config.yaml
n_layer: 24
head_dim: 32
d_mlp: 384
activation: "swiglu"
norm_eps: 1e-06
init_std_down: 0.00298
beta1: 0.95
lr_head: 0.0066
grad_clip: 1.0
decay_shape: "linear"
final_lr_fraction: 0.0
batch_tokens: 16384
train_tokens: 122800000
Each number is 128 + 32 x the weight over its row's rms, rounded and kept within 0 to 255. Layers, rows and columns count from 0. The size above them is the row's rms in percent of the matrix's.

# layer 19 MLP gate, 384x128, rms 0.316, rows 356-373, columns 0-127
size [101  93  96  97 104  95 100 108  98  99  97 102 109 102 106  92 107 101]
[[134  96 106 192 119 150 139  88 113 152  99 134 151 104 120 109 102  83 137 153 184 162 131 101 168 138 109 106 142 119  82  72 152 137 134  70 118  89 191 114  77  78  96 108 146 168 165 149 126 100 107 111 206 104 118 144 133 158 139 166 132  99  82 155  89 172 157 109  93 121 215 160 111 180 127  33 103 103 143 105 143 158  73 109 127 149  95  65 122 123 156 131 135 137 117 153 123 136 173 131  29 151 173 131 101  98  86 115 158 122 159 133 130 131 141 144  92 105 120 157 119  80 126 162 101 147 112 137]
 [ 93 138 134 166 109 109  88 151 130 120 120  98  92  83  98 185 135 129 122 154 121 112 171  80  76 110 126 166 173 128 177 182 160 133 136 151 156  73 141  53 130 138  80 128 134 114 141 144 122 139 169  94 166 146 126 108  69 140 119 160 163  78 123  80  96 125 137 152 140 142 174 132 106  93 138 190 122 154 155 170 200 156 170 104 157  67 138 134 152 100 137  95 109  75 127 152 216 110 137 130 115 173 111 118 120 138 102 160 128  99 188 176 114 128 134 200 163 131  67 172 122 113 111 167 176 164 133 133]
 [181 115 170 106 209 145 146 124 137 162 148 135  83 129 128 137 145 153 165 167 112 173  98  89  85  30 163 156 153  92  43 128 105 100 165 111 156 136 120 107 163 108 153  88 161 175  94 134 116 149 112 126 135  90 102 129  95 145 193  88 126 125 131 153 139 157 152 115 146 122 110 136 134 146 120 143 163 111 160 129 131  81 185  86 138 124 142  99  49  77 166  89 152  90 124  82  86 125 150 160 109 122 165 210  82 100  61 143  94 145 149 122 184 123 145 103 138 157 132 110 131 119 153 159  98 149 149 120]
 [141 122  85 130 145 150 168 167 112  84 131 186 142 166 139  99 156 221 112 134 133 129  94 123 112  89  81 151  95 179 146 170 127 158 167 114  97 172  64 141  93  47 124 141 110 128 131 113 102 141 129  93 120 132 166 141  89 109 113 150  76 157 157 129 138  46  83 141 131 142 144 152 104 127 152 103 106 101 199 108  78  89 102 133  95 151 145 145 156 123 169 100 109 138 134 181 151 114 149 112 117 114  68  61 150 154  44 153 136 103 135 135 117 142 137 119  91 144 151 112 135  93 111 125 107  88 114 220]
 [137 109 128 152 112 159 116 158 114 178 103 174 118 138 161 142 131 124 156 146 175 123 108 104 115  85 137 117 146 153 107 140 144  56 121 148 181 173  89  95 123 160 121 123 119  75 112 123 129 227 160 119 154 128  91 172 145 149 138 146  62  83 104 173 140 132 148 167 139 121 164  71 207 146 134 100 114 102 142  83  12  94 139 141 129 106 100 134 103 197 107  82 129 155 145  83 104 125 135 187 170 138 151 117 162 173 101 141 131 101 161 110 106 143 147 157  94 112 144  56 172 145 165 137 128 140 145 123]
 [ 91 150 152 137  99  81 148  88 141 151 124 131  59 145 118  97 135 134  87  92 103 181 106  86 132  87 111  17 145 197 168 105 100 126 121 139 167 151  67 127 187 147 128 130 118 124 131 200  79  75 100 112 147 128 120 105 131  81  95 154 114 134 126 106  83 167  98  79 114 222 194 124 112 136 115 129 164 141 137 159 147 152 158 177 112 111 142  87  95 148  97 129  83 105 133 118 192 148 117 121 154 138 113 113 117 121  88 140 123 167 160 145 115  94 132 156 118 164 123  83 128 130 144 176 142  75  89 119]
 [121 164 107 108 161 102 141 140 115 146 160 168  73 155 169  86  79 110 136  57  72 148 161 143 143 105 141 130 134 111 118 124 126  94 136 139 161  61 168 102  97 113  92 101 152 133 116  61 106 169 146  83 183  94 167 135 210 152 111  78 181 146 144 185 143 144  98 158  96 100  91  74 149 137 174 130 139 101 148 130 117 151 145 152 153  79  87 141 159 102 155 161  76 138  89 100 164  84  95 160  93 116 117 104 114 114  80 142 112 126  82 142  97 126 124 112 118 141  97 113 116 208 155 123 137 115  47 155]
 [119 145 176 117 111 158 141 119 140 129 164 107 108 108 131 131 146 122 163 123 159 183 138  93 102 135 115  83 158 131  60 162  99 123 109 121 142 164 147 173 145 138 185 116 136 110 152 139 108 125 116 107  90  90  83 140 177 171 192 148 117 129 191 121 149 128 147 153 104 106 102 102 130 151 192 133  48  95  72 110  87 124 110 157 177 184 143  84  94 149 136  56  90 140 103 136 151 132 150  41 166  94 110 133  53 137 193 120 154 152  92 133  86  96 169 151 165 137 139 110 108 131 135 135 149 191 105  75]
 [148  91 112  99  71 155 138 128 180  81 166 178 133 104 186 125 115 162  99 159 180 104  99 131 155 126 106 172 117 107  72 173 114  90 155  80 128 128 114 118  85 102 173 167 122 136 132 122 169  98  85  59  95  93 186 145 163 159  79 147 107 129  72  62 110 124 147 143 132 109  82 104 148 144 118 135 177 141 117  92 137  92  84 154 119 167 113  77 145 130 159 142  97 147 141 124 185 142 154 121  77 122  86  82 127 112 175 112 126 115 133 147 192 137 150 122 156 144 109 109  85 103 214 135 161 135  99  70]
 [163 194 111  90 140 110  78 137  86 136 153 101 101 101  88  94  82 162 126 125 106 156  82 109 123 167 103 107 146  91  67 198 127 100 161 164 174  65 169 164 111 162 128  65 126 126 198 132 101 165 188 101 105 144 126 128 141 129  91 116 102  84 176 103 116 104  83 150 146 142 108 140  91 105 138  79 192 166  90 157 118 112 121 142 120 128  87 133  75 143 133  69 102 133 157 159 107 133 114  81  85  61 160  95 126 159 115 113 178 142 145 121 106  98  97 138 151 142 112 113  55  77 143 138 151 113 119 137]
 [116 112 155 149 131 124  84  66  82 104  82 159  83 113 109 123 160 168 123 202 100 133  51 159 145 135 188 141 114 124 154  86 114 158 137 134 167 113 173 146 146 124  97 138 101 195 132 145 141 157  67 123 120  92 126  92  99  98  42 180 175 119 133 139 163 111 126 134  90 112 132 159 135 144  78  88 130 157 112  38 106  80 120 105 158 124 142 144  87 121 117 134 106 109  78 164 126  91 173 105 117  81  77 130  80 127 135 137 125 106 105 105 150 203 123  86 156 122 179 121 116 106  79 142 100 136 161 109]
 [172 122 148 153 140 141  99 166 123 134 143 142  98 101 131  96  95 134  77 112 169  89 113 129 134  47 155  83  92 139  77 127 110 137  89 104 170 159 126 120 120 172 152  88 142 131 124 124 179 118 154 158 129 180  92  56 109 171 124 173  75 135 105 132 161 141 157 144 210  66 189  96  38 147 134 191 122 133 108 158  99 146 113 111  98  87 154 127 170 133  79 125 167 158  92 105 125 150 173 195 110 176  92  94 134 186 110 127 101 135 132  88 143  96 130 111 114 140 155 163 118 134 148 167 105 119 117 163]
 [149 103 128 180 191 176 201 112 143  91 150 134 159 139 170  37 154 174  32 191 154 114  96 113  60 124 168 183  95  98 141 131  97 117  85 145 116  90 173  98 137 117 103 119 149  91 219 146 118 119 153 104 140 181  74 109 106 119 102 143 127  85 115 144 133 144 178 117 127 157 128 109 140 130 167 108 100 118 105 132 113 102 126 126  73 162 148 117 109 101 137 101 151 172 114 151 163  73 149 119 135 188 130 171  76  97 153 119 107 100 138 149 132 120 155 156 171 153 135 121 121 102 155 122 133 106 117  91]
 [175 176 116 108 131 125 123 118 139 158 148 122 106 101 141 159 135 124 146 149 165 158 195 139 129 156 181 141 215 127 151 150  33 146 177 125  73 132 125 138 131  99 132 134  84 156  85 165 176 150 154 108 174 117  73 103  85  71 136  96 142 159 161 102  99 167 122 130 145 108 136 158 163 142 109 103  92 135 150 111  78 108 145  88 190 120 129 145  94 139 158  61 116 120 112 144  72 100 150  97 135 102 108 202 155 110 115 124 122 132 141 212 131 150 161 139 116 153 112 129 151  87 159 143 125  43  83 105]
 [162 131 104 114 186  76 116 115  82 118 124 128 131 152 131 166 105 122 172 172 118 180 132 161 125  60 149 155 164 143 172 128 144 121  79  94 145 117 114 111 147 103 135 119 139  81 122 132  87 104 139  72 120 134 111  81 152 192  47  61 131 118 145 151 207 158 115 149 130  89  90 111 117 141 147 105 145 120 105 128 105 128  90 135 200  87 173 155 100  90  93 155 150 130 172 104  83 116 148 148 115 141 127 106 166  91 165  88 105 123  92 130 102  94 138 126 126 126  94 114 107 169 252 107 136 130 102  75]
 [182 101 148  60  68 100 122 104 193 133  63 120 147 100  53  59 141 139 105 130  86 152  83 164 126 106 154 109 110 151 104 114 121 120 168  79 148  90 146 139  82 102 155 125 104 116 134 157 129 109 129 106 109 152 139 117 142 168 168  80 103 134  81 145 150 137 158 126  51 206 122 109 117 178  55 105 128 165 169 114 150 121 157 148  92 146 141 119  98 116 119 159 170 112 134 140 105 103  66  99  88 144 112 137 126 103 166  86 121 104 144 123 143 207 101 101 143 162 114 127  87 195 140 114 179 117 135 119]
 [134 108 148 114 145  66 137 149 174 117 178 144 144 143  63 146 133  87 101 153 111 213 159 104 125  95 122 146 143 121 126 139 106 180 178 149 123 133 133 183 102  83  50 143 127 164 143 152 140 100 169 144  90 142  76 104 102 146 114 133 134 155 146 142 189 150 113 141 147 145 146 158 142 146 123 207  45 148 144 112 102  56  94 125 127 121  30 148 143 146 128 156 104 130 178 122  50  73 111 140  98 110 105 120 124 124 151 100 137 119 174 205 146  96 118 149 109 129 137 133 128 128 132 148 109 134 178  84]
 [158 168 129 142 116 171 126 165 139 111  86 155 153 121 124 133  24 133 163 182  69  96 160 117  88 111 125 172 134 119 105 136 124 123 176  99 124 126 124 110 151 196 127 135 105  85  75 107 153 167 113 170 130 104 116 108  99 164 135 164  85 183 138 165  94 140  85 129 135 127 161  96 154 130 178 103 139 136 170  71 111 124 110 127 153  79 165 128 145 178 159 167 132 109  78 124 108  78 155 124 146 163 122 152  83 153  80 122 189  63 168 185 127 101 117 118 162 192  96 122  97 137 137 179  90  75 117 139]]
# layer 19 MLP up, 384x128, rms 0.33, rows 356-373, columns 0-127
size [104  93  97  97  99  97 105 108 103  99  94  97 101 107 105  95 102  98]
[[124  93  89 106 130 142 141 146  89 130 137 154 135 130  58  90 136 142 120 117  92 117 138 102 116 109  88 147 165  90 163 148 116 151  70 116 133 159  99 193 189  86 117 104 154 152 135 158 158 143 173 124 122 215 115 151  78 129  70  96 117  84 165 175 112 131 104 134 132 148 134  66 135 184 178 138 157  75 126 163 171 171  97 105 125 167  92  89 173 122 143 139  52 125 159 113 114 167 158 107 113 137 101 129 123  63 142 185 180 151 128  81 129  65 155 122 174 128 127 121  71 121 143 156 104  81 125 131]
 [ 83 147 143 137 101  92 146 121 133  76 159 128 175  84 114  40 111  93 144 181 137 110  98  86 151  99  84 106 117 157 142 125 146  68  93 142 118 143 161 128 143 132 110 101 154 131 114 108 111  56  85  69 171  97 110 132 181 105 148 160  71 108 111 156 149  83 142 127 123 135 100 141 154 121  73 150 110 109 109 150 135 139 136 139 149  28 120 127  88 121 190 100 126 127 140  78 160 136 136 118  84 107  97 133 108 181  66 132 112 136 157  91 189 137 165 107 138 195  87 147  94 128 103 117 195  81 135 112]
 [160 124 127  72  90 163 142 115  75 138 122 134 145 170 132  64 103  84 188  97 140 129 110 207 192 170 112  82 155 122 138  86 107 113  63  98 168  99 172  80  89 107  80 134 119 125 147 133 173 167 155 124 134 115 107 140 157 154  91 127 199 152  94 168 101 150 168 142  92 173  98 148 180 107 108  99 108  95 169 107 170  89 102 133  88 134 119 194 100 102 138  68 135 102  88 107 133 143 119 142 143  72 138 155 129 139 105 152 124 130 183 104 143 151 148 105 111 106 130 154 131  91 185 123 167 118 108  69]
 [ 74 125 134 166 146 149 121  90 170 153 100 125 109 133 125 119  78  86 139 107  90 191 115 165 144 136 178 157 110 148  65 143 113 161  74 174 136 140  88 128 136  98 143 158 121 108 110 126 121 116 128 170  92 143 134  62 168 126 123 131 159 179  94  66 120 126 153 185 188 129 160 113 178 118  92 118 115 137 114 187 168 140 151 127  49 170 167  56  95 139 122 118  46 115 124 116  99 111 121 131  94 173 158 115 152 168 164  96  98 127 125  90 143 198 136 104 151  66 175 162 168 115 108 102 122 130 143 130]
 [ 57 202  86 146 107 130 165 139 106  93 163 119 163 145 161  69  75 158 115 104 160 120 117 137 137 154 129 140 151 135  89 121 135  84  92 138 100  87  76 136 150 130 121 156 112  94 143 106  99 162 135 179 132 159 117 128 166 150  80 125 120 160  85 136 135 130  75 104 122 135  93  94  94 109  96 133 163 123 125 185 151 137  80 186 175 122 158 176 140 129 149 178 118 146 145  92 193 152  70 116  56 147  94 149 149  94 175 133 110 164 175 187 143 171 211 125 129 148 124 117  90 177 125 181 126 122 123 160]
 [171 102 125  90 116 140 115 178 130 173 175 119 124 165 110 158 102 177  82 135 124 118 123  86 185  91 107 147 125 131 135 127 129 125 143 186 104 105 146  97 159 139 169  64 138 129 138 138 133 135 149 100 137  31  87 159 162 113 118  79 108 132 116 158 161  85 161 120 170 144 156 169 127 181 131 186 114 125 148  72 126 153 141 107 128 146 117 119 149 135  62  97 136 143 129 154 145 205 145 186 164 167  87 109 146 121 202 125 138  84 104  98  36 128 106 176  89 108 126 128 193 127 114 121 105 126 148 186]
 [157  61 167 112 114  70 148 144 120 151  79  81 210 132  80 111 144 119 161 142 152  98 124 181 164 108 128 161  89 125 156 127 133  82  58 127 101 181  89 139 204 123 127 189 140 159 157 118 120 140 159  87 162 152  99 145 158 114  85 113 123 101 175 116 119  62 170 143  92 137 125 156 126 108  47  82 139 101 125 166  72 155 118 137  85 162 114 107 130 101  91 142 147 147 131 118 132 139 171  97 106 158  94 110 111  94 123  92 139 174 179 114 136 135  65 106 147 166 126 174 141 153 119 127  94 152 157 172]
 [122 163 135  94 179 124 128 115 175 108 117 116 163 164 159 137 181  95 138 125 164 156 117 186 119 142  77  94 165 138 112 167 132  88  99  85  96 144 153 172 169 150 105 112 128 110 134 142 129 146 156 134 224  77 124  56  58 185 178 143  65 131 150 120 137 104 103 132 154 100 112 128 142 143 157 134  47  97 122 133 157 151 141 168 147 112 171 181 118 122 155  85 141 127 124 151 155 152 166  68 138  52 161 183 114 121 128  96 163 147 171 128 130 149 148 139 153 148 106  85 112 143 165 150 152 197 109 114]
 [115 147  98  47  96 101 185 106  80 157 138  89  99  86 144  75 138 136 101  89 129 161  85 124 156 172 137 170 149 178 153  58 116 188 108 156 126 122  71 141 103 112 137 154  95  86 139 114 113 140 214 123  89 113 116 173 113  44 155 120 191 105 112 113 146 140 117 157 106 166 115  66  93 158 142 105 114 117  85 144 109  97 119 135 188 184 163 152 182 127 127  90 183 148 107 135 111 165 131 168 148 145 146 117 154 112  72  90 150 174 169 138 134 145 149 138 147 102 119 119 143 106  83 134 104 116 135 132]
 [ 95 146 128 115 180 124 131 129 145 165  78 128 116 147 126 112 131 140  98 113 128 121  75 122 112 145 112 101 134 137  67 173 171 107  67  87 134  99 135 179 109 162 151  97 120 105 104 133 133 196 142 103 113 115  96 144 152 113  76  89 125 101 157 105 115 105 138  91 102 120 141 217  44 191 115 144  88  97  98 110 130 142 107 153 201 168  89  91 111 130  82  79 132  95 123 138 119 122 200  74 125 115 151  52 118 136 158 140 104 123 145 168 158  65 135 174 118 123  83 125 119  71  66 140 124 133  81 144]
 [144 173 141 124  90  97 139 150 110 160 168 132  86 146 169 165 122  95 105 165 120 109 221 169 116 119 107 143 102 127 160 138 161 117 124 147 153 128  95  55 111 133  88 161 127 124 139 137 118  56 119 149 169 168 146 173 126 214 159 139 170 112 136 158 176 120  91 126 141 154 149 158 136 161  99  94 141  74 164 117 114 152 221  96  99  71 127 119 126 125  85 138 180  99 166 108 166 132 121 129  71 151 129 148 179 124 123  84 162 135  82 146 124 170 143 157 179 171 152 124  62 105 118 110 177 128 119  99]
 [121 115  76 146 129  80 131 135 107  86 130 161 104  70 134 133 120 155  90  85 140  96 151 207 149  84 146 110 175 110 172 176  64 142 126 161 139  92 130 129 125 113 130 121 173 142 183 172 105 121 195 177 143  90  91 111 126 134 152 124 128 148 137  92 104 123 104 142 188 135 181 110  74 155 192 129 131 137 161 158 161 146 132  70  89 173 185 171 131 112 149 108 112 142  88 186 139 172 142 116 135 228 120 132 114 127  62 120 145 125 134 129 124 156 106  93 140 148 132 116 118 109  61 138 114  68 136 166]
 [126 190 179 107 126 147 114  96 174 120 104 113 136 167 123  93  87 163 161 123 135 129 117  84 119 109 114  89 145 113 154 103 193 176 154 106 127 167 138  98 139 110 125  70 104 125 141 120 109 151  63 134 129 142 129 141  91 101 204 141 188 158 177 128 189 108 129 116 116  63 118 128 110 131 127 141 135 154  73 163  90 240 178 125 181 151 148 140 166 146 117 106 171  88 123 112  59  83 120 136 162 135 133  72 147  90 137 101 112 145 184 183 112 138 110 136 158 138 152 110 148 172  77 148 110 147  89 122]
 [153 149 175 154 135 121 189 119 173 101 198 148 115 165 125 143 124 116  92 141 117  87 137 194 104 181 171 137 130 119 114 161 151 202 179 143 104 111 130 120 167 148 153 128 146 113  57  66 151 135 125  92 146  87 124 162 173 172 142 149  83 142  94 150 114  75 113 115 121  81  88  66 126 136 100 171 123  94 106 114 138 134 110 132 219 101 133 179 153 144 115 191 141 136 153 122 137 180 134 102 120  84 139  79 117 154 152  76  99 167 164  96 174 125 109 172 109 111 127 168  92 131 175 156 160 106 158 134]
 [168 133 107 124 169  61  97 147 183 152 117 175 140  90 167 128 161 119 182 133 167 132 166  78  90 144 108 119 140  83 170 121  95 156  81 193 125  91 147 107 127 113 130  80 137 160 172 163  94 122 138  97 138 117 106  98 139 147 101 117 130 158 196 152 158 129 114 135 132  70 148 150 116 152 157 209 166 163 143  49 161 113 161 172 134 175 136 132 154  94 119 115 176 115 108 154 207 138 122 123  94  89 124 163 128 166 111 129 131 158 113 120 112 178  91 177 108 165 171 119 124 139  79 148 140 203 125 155]
 [143 150 125 207 120 132 134 133  94 115 106 116 104  90 118 171 105 143  74 154 127 128 163 106 147  95  67 104 102 115 166 125 111 169 124 152 160 126 162 124 168 110 129 161  52 118 122  99 157 132  66 161 121 159 107 160 138 119 193  74  93  26 162 138 173 179 160 128 130 114 120  79  90 137  94 118 142 105 168 102 121 174 176 126 138  70 131 133 120 146 133 139 127 102  92 105  85 119 110 167 106 118 113 103 142 149 161 114 101 129 120 173  57 195  93  68 125 130 184 171 126 104 117 156  92 180 157 134]
 [132 146 130 120  48 137 110 139 147 108 101 113 110 150 138  94 155 167 140  42 148  98  73 166 135  99  93 112 139 139 142 141 103  91 113 144  92 106  93  61 117 118 170  97 135 101 113 106 135 144  98 139 116 107 189 157 144 135 123  73  89 146  32  79 140 133 127 113 133 143 127 103 184  69 148 100 146  74 142 187 106  98 138 114 106 128 161 131  66 139 133 130 151 147 112 129 221 104 115  75 102 178 170 142  98 108 108 185 128 115 164  91  90 204 131 100 117 143 114 133 157 166 151 143 133  91 138 164]
 [167 109 132 114  69 156 136 120 157 146  66  88 184  85 131 120 179  48 124 101 124 133  97 103  93 142 143 135 136 135 135 131  87 120 177  95 118 129 116 153 132  99 180 136 116 119 162  49 177 120 112 141 155 122 143 147  88 165 135 173 157 102 127 148  75 162 148 106 147 145 148 109  92 138 120 115  74 159 153  70 117 178 147 149  94 112 129 141  77 133 102  90 143  92  98 138 108 196 135 128 170 158  87 121 124  85 141  73  79  64 153 109 164 120 139  79 110 120 165 135 128 160 186 136 129  72 182 197]]
# layer 19 MLP down (transposed), 384x128, rms 0.185, rows 356-373, columns 0-127
size [100  88  97  95 101  96 107 104  99 101  98  95 101 108 102  95 106  98]
[[111 131 102 114 139  77 144 114  96 118  69 116  97  87 151 127 102 143 108 118 147 160 130  48 119 131  87 140  92 117 164 145 127 107 124 136 121 112 123 150 144 193 133 139  79 139 155  68 135  92 130  72 145 134 132 168  91 157  90 163 128 123 129 111 160 145 107 147 141 116 170  94 130  82 173 104 126 115 106 139 128 200 151 135 164 101  43 159 151 118 104  97  69 146  69 130 138  87 163  92 105  88 187 184  72 103 145  74 158 100 116 145  98 142 147 131 142 103 128 143  88 105 104  97  68 181 201  66]
 [ 75 182 104 186 106 107 129 141 134 120 163  56 123 130 161 128 172 113 145 136 103 107  65 121 157 158 120 118  81 153 107 128  94 195 115 128 100 120  90  78  77  92 154  95 122 141 183 149  67 171 154 161 168  90 140 157 116 133 102 130 109 137  99  70 114 141 131  52 134 117 131 129 139  84 156 126 126  63 170 164 142  91 130 147  86 139 140 119 102 131 142 149  98 137 154  91 109 135 106 107 156 159 124 145 122 194 110 169 120  84  97 201  96 125 129 171 110 164 105 161  97 149 185 183 122 151 198 168]
 [182 161 178 131 138 176  89 111 130  62 132 179 122 122 150  92 154 174  83 130 129 174 142  66 161 139 119 188 169 109 154 148 124  97  85 132  88  91 174 133 188 161 136  77 108 106  97  85 140  87 167 117  95 115 112  52 125  76 203  89  93 131 152 141 121 112 122 118  95 111 160 145 154 122 194  98 168 181 154  96 157 156 149 141 114  99 154  98 119 162 124 117 174 141  94  89 129 120 166  85 191 135  99 131 113 144 145 128 161 108  95 157 170 125 114 175 183 151 151 134 142 171 122 126 102 135  95 125]
 [202 164 120  84 143 132 202 101 103 112 119 129 175  99 106 151 162  94 188 175  92  94  82 109 142 102 124 126 120 122 161 131  84  60 110 138 126 110 149 158 139 135 111 126 125  90 148 126 140 122 126 170 145 162  66 135 149 120 138 178 174  93 138 130 194 150 138 141 140 118 192  98 129 113 124  72 101 150 141 182 166  92  62 120  77 155 187  87 122 101 159  92 158 189 125 147 106 133 159 140 207 113 155 182 132 105 108 113 132  90 124 126 142 124 113 120 108 144  83 154 158 136 164  92 192 112 178 106]
 [122 162 132  85 101  67 133  82 148 175 150  86 147 112 103  71 122 101 108 137 189 141 141 121 138  85  95 137 177 140 172  69 132 143  96 116 141 172 148 146 161 131 128 184 127 149 209  74 141 111 153 137 120 132 100 162 135 162 176 134  87 120 159 187 141 112 128 194  87 164 137 136  58 134 116  82 164 116 190 144 129 121  67 140 104 128 160  83 139 112 105 158 160 152 100 134 152 105 137 125  95 168  60 117  91 122 154 101  73  90 133 122  89 212 139  94 126  79 120 163 108 103 118 114 111 128 117 104]
 [174 190 141 130 116 160 122 114 133 140  87 148 110 136 167  90  98 181 117 129 146 167  90 155 167 153 147 133 126 107  65 126 162 113  79 120 124 137  82 194  62  92  87 101  96 141 120 141 180 113 116 128 129 177 165  98 142 192 125 167 121 138  94 122  50 127 147 123 141 133 180 104  93 117 115 145 161 100  88 186 122 176 107 134  91  68  94 124 131 107 100 162 126 156 134 123 157 126  92 193 119 124 149 172  85 101  46 152 114 169 175 124 147 103 135  76 102  98 132  94  91 182  99 165 134  91 133 138]
 [146 150 109 152  83  66 127 111 137 120  81 107 147 141  77 179 168  72 144 118  51 121 137 121 158 109  93 135 147 157 117 139 115 102 106 131 156 131 169 128 186 104 160  91 142  93 130 108 140 160 157 119 139 109  86 151  86  84 126 139 116 139 144 105  83 114 138 166 113 161 138  95  85  69  84  95 141  92 134 178 109  51 132 201 111 122 124 119  94 105 100 139 142 109 188 128 153 136 172  68 102  90 142  98 111 106 195 137 170 120 138 167 145  91  97 120 199  41 165 161 108 111 123 111 155 114 169 159]
 [128 120 112 172 155 134 110 119 140 134 207 184 117 124 103 150  98 107 142 142 127 156 111  70  87 129 109  75 150 109 145 174 159 115 137 133 133 131 157 116 116 113 193 153  82 131  54 168 159 159 106  82  31 101 124 137 126 128 110  85 150 104 154  81 172 123 119 122 146 115 111 117 136 135 145  97  55 126 134 106 121 172 157 127 145 119 127 120  99  85 120  94 140 163 118 120 112 126 165  79  84 117  75 149 163 191  50 147 165 153  61  99 200 190 124 109 169 126 139 188 104 116  93 139 116 131  97 125]
 [148 119 150  69 125 126 102 117 157 131 128 129 153 108 155 160  99 160 172  52  84  93  69  91  98 128 164 124 105 157 100 124 113  89 103 132 111 110 160 129 130 145 162 142 109 163 179 144  54 107  64 160 119 141 146 131 107 186  51 126 115 156 136  88 203 140 126 131 196 127 173 160 130  92  91 148 126 144 152 174 146 134  74  83 135 108 184 151 141 146 153  93 136 130 173 104  99  91 172 101  56 186 171  85 107 131 129 124 128 161 104 116 172 151 155 116 135 112  90 174 142  70 102 130 161 140 125 115]
 [134 112 162 104 108  76 105 134 149  92  55 152 138  70 119 123 169 167  86 134 130 159  88 123  34 139 140 111 120 105 149 135 175 124 126 169  60 119 111 168  92 146  97 135  91 150 102 105  68 125 157  74 157  99 104  82 182 154 179  69 127 143 107 140  50 179 140  99 116 199 163  84 188 148 139 182 121 171 119  93 118 126 127 173 137 104 171 108 100 125  85  98 104 110 144 123 147 106 131 114 149 105 155 129 149 139  84 165  52  99 124 131 100 116 130 139 127 128  93  95 140 154 134 142 120 165 118 149]
 [123  50 152 118 154 106 108 131 151 153 131 132 131 181 123 131 124  94 121  71  54 142 143  57  88  74 103 145 167 148 127 168 167 125 165 100 114 129 160 115 131 132 160 185 149 137 160 104 146  93 101 106  49 178 124  91 139 147 134  94 124 133 152  97 122 107 107 168 145 115 126 123 178 156 144 119 207 159 164 148 116 206 102 107 185 113 232  92 155 118 112 100 122  94 137 148 151 156 150 130  98 108  93  85 141 147 114 169 151 116  97 130  80 110 120 131 119  93 119 115 139 161 206 137 146  96 117  96]
 [167 154 128 116 109 147 125 137 198 131 171  68 202 157 139 148 110  72 136 160 161 171 129 126 142 135 129 161 132 132 127 108  88 164 156 143  87 139 145 177 125 128 161 134 130 208 112 119 112 126  74  86 119 155 115 140 108  96 162 163  94 142 148 166 122  90 116 123 191 107 144 163 190 105 160 143 147 116  90 131 155 137 110 109  96 147 206 134 102 119  99  61  95 135 168  57 183 148 114 101 157 106  81 132 149 187 122  81 140 101 155 142 125 114  95 148 109  99 147 115 180 160  44 135 128  71 115 155]
 [112 118 159 126 136 136  94 152 120 139 153 108 138  60 193 177 169 138  74  63 165 123 155 118 123 118  80 119 121 160 148 116  98 173  90 160  85 160 193 136 165 155 175  83 127 187 103 149  68 154 152 163 158 118 115 132 165 108 116 141 143 162 114 112  90 159 110 115 120 146 147 137 137 112 149 102 154 102  87 112 127 136  64 146 139 124 138 115 155 112 160 151 166 138 108 172  88 151  97 165 105  98 117 167  51 141 182  58 144  88  95 162 179 166 125 108  72 159  96 159 173  86 174 173 129  93 115 141]
 [ 81  68 146  51  70 181 150  84 135 126 135 114 143 104 109 123 173 128 153 160  90  39 138 132 188 117  92  75 138 151 119 124 107 137 134 108 163 111  80 160 194 109 156 181 185 128 159 124 123 129  74 154 162 154 195 134 116 129 186 154 143 130 145 142 122 120 159  86  85 136 126 129 150  97 154 178  95 156 175 141  82 145 113 135 157  88 136 129 140 125 133 160  70 115 157 124 137 143 111  67 102 132 156 155 147 125 149 109 185  80 147 134 120  76  72 112 136 129 145 160 123 179 170 161  99 116 104  96]
 [ 30 105 202  87 175 177 117 113 148 183  97 162 167 108  52 136 186 161  86 166 109 131 152  83 130 148 137  97 145 146  95 100 106 176 160 164 104 110 106 103 142 110 147  80 142 129 113  97 162 143  82 123 154 171 122 191  82 173 109 118 153 156 101 154  95 108 109 110 100 109 135 134 108 148 133 195 171 115 108 114 137 134 148 112  95 103  70 122 164  91 155  99 164 106 139 104 120 104 165 132 114 106 178 143 119 158 116 133 140 151 102 149 125  93 109 108 164 149 154  99 196 139 156 146  81 197 106  96]
 [186 141 108  58 158 121 166 143  96  85 180  95 101 165 119 137 177 170 107 135 110  90 128 113 105 112 153 113 106 138 119 143  98  79 127 147 136 170 136 104  88 168 126 129 128  82  93 162 142 103 105  93  73  97  88 147 115  87 101 100  82 141 117  60 128 113 128  91 147 126 107  94 148 115 175 179 154 113 176 112 161  96 100 132  64 175 130 127 100  93 149  87 147 131 153 105 132 202  81  85 118 121 173 148 200 151  97 153 136 125 129 113 146 144 169  96 124 167 114 115 163 137 207  71 128  64  84 119]
 [107 173 137 133 153 112  86  59 136 104 128 144 123 143 160 112 125 131 179 150 111  83 117 204 112 133 105 144 108 132 112 113 115 126  91 137  81  90 119 130  46 128 100 142 101 145 136 134 131 136  83  83  74 121 127 170 187  91 107 163 112 172 163 166  98 100 105 120 130 178 119  87 119 153  53 105 103 153  52 156  94  98 142 118 129 118 160 138 147 126 160 120 108 112  98 118 155 131 119  92 145 117 154 148  94 102 160 100 135 185 117 103 176  83  45 203 111 182  58 103  90 122  96  72 125 150 123 128]
 [153 127 179 207 113 145 151  88 124 140 135 148 156 151  76 154 106 162 142 109 138  90  90  75 141  89 150 149 120 202 167  93 178  93 167 154 122  69  90 153 148 152 149  69 109 137 142  96 149 127 119 156 126 150 128 106 135 112  84 138 155 184 117 139 104 130 137 137 147 115  54  90 181 107 159 128  75 139 138  81 138 134 111 132 114 168 114 167 119 106 191 107 137 136 190 132 113 116 166 127 136 101  77 104 173 149 114 126 157 115 137 130 220 131  79 159 203 167 117 147 170 126 121  72 129  75  98 121]]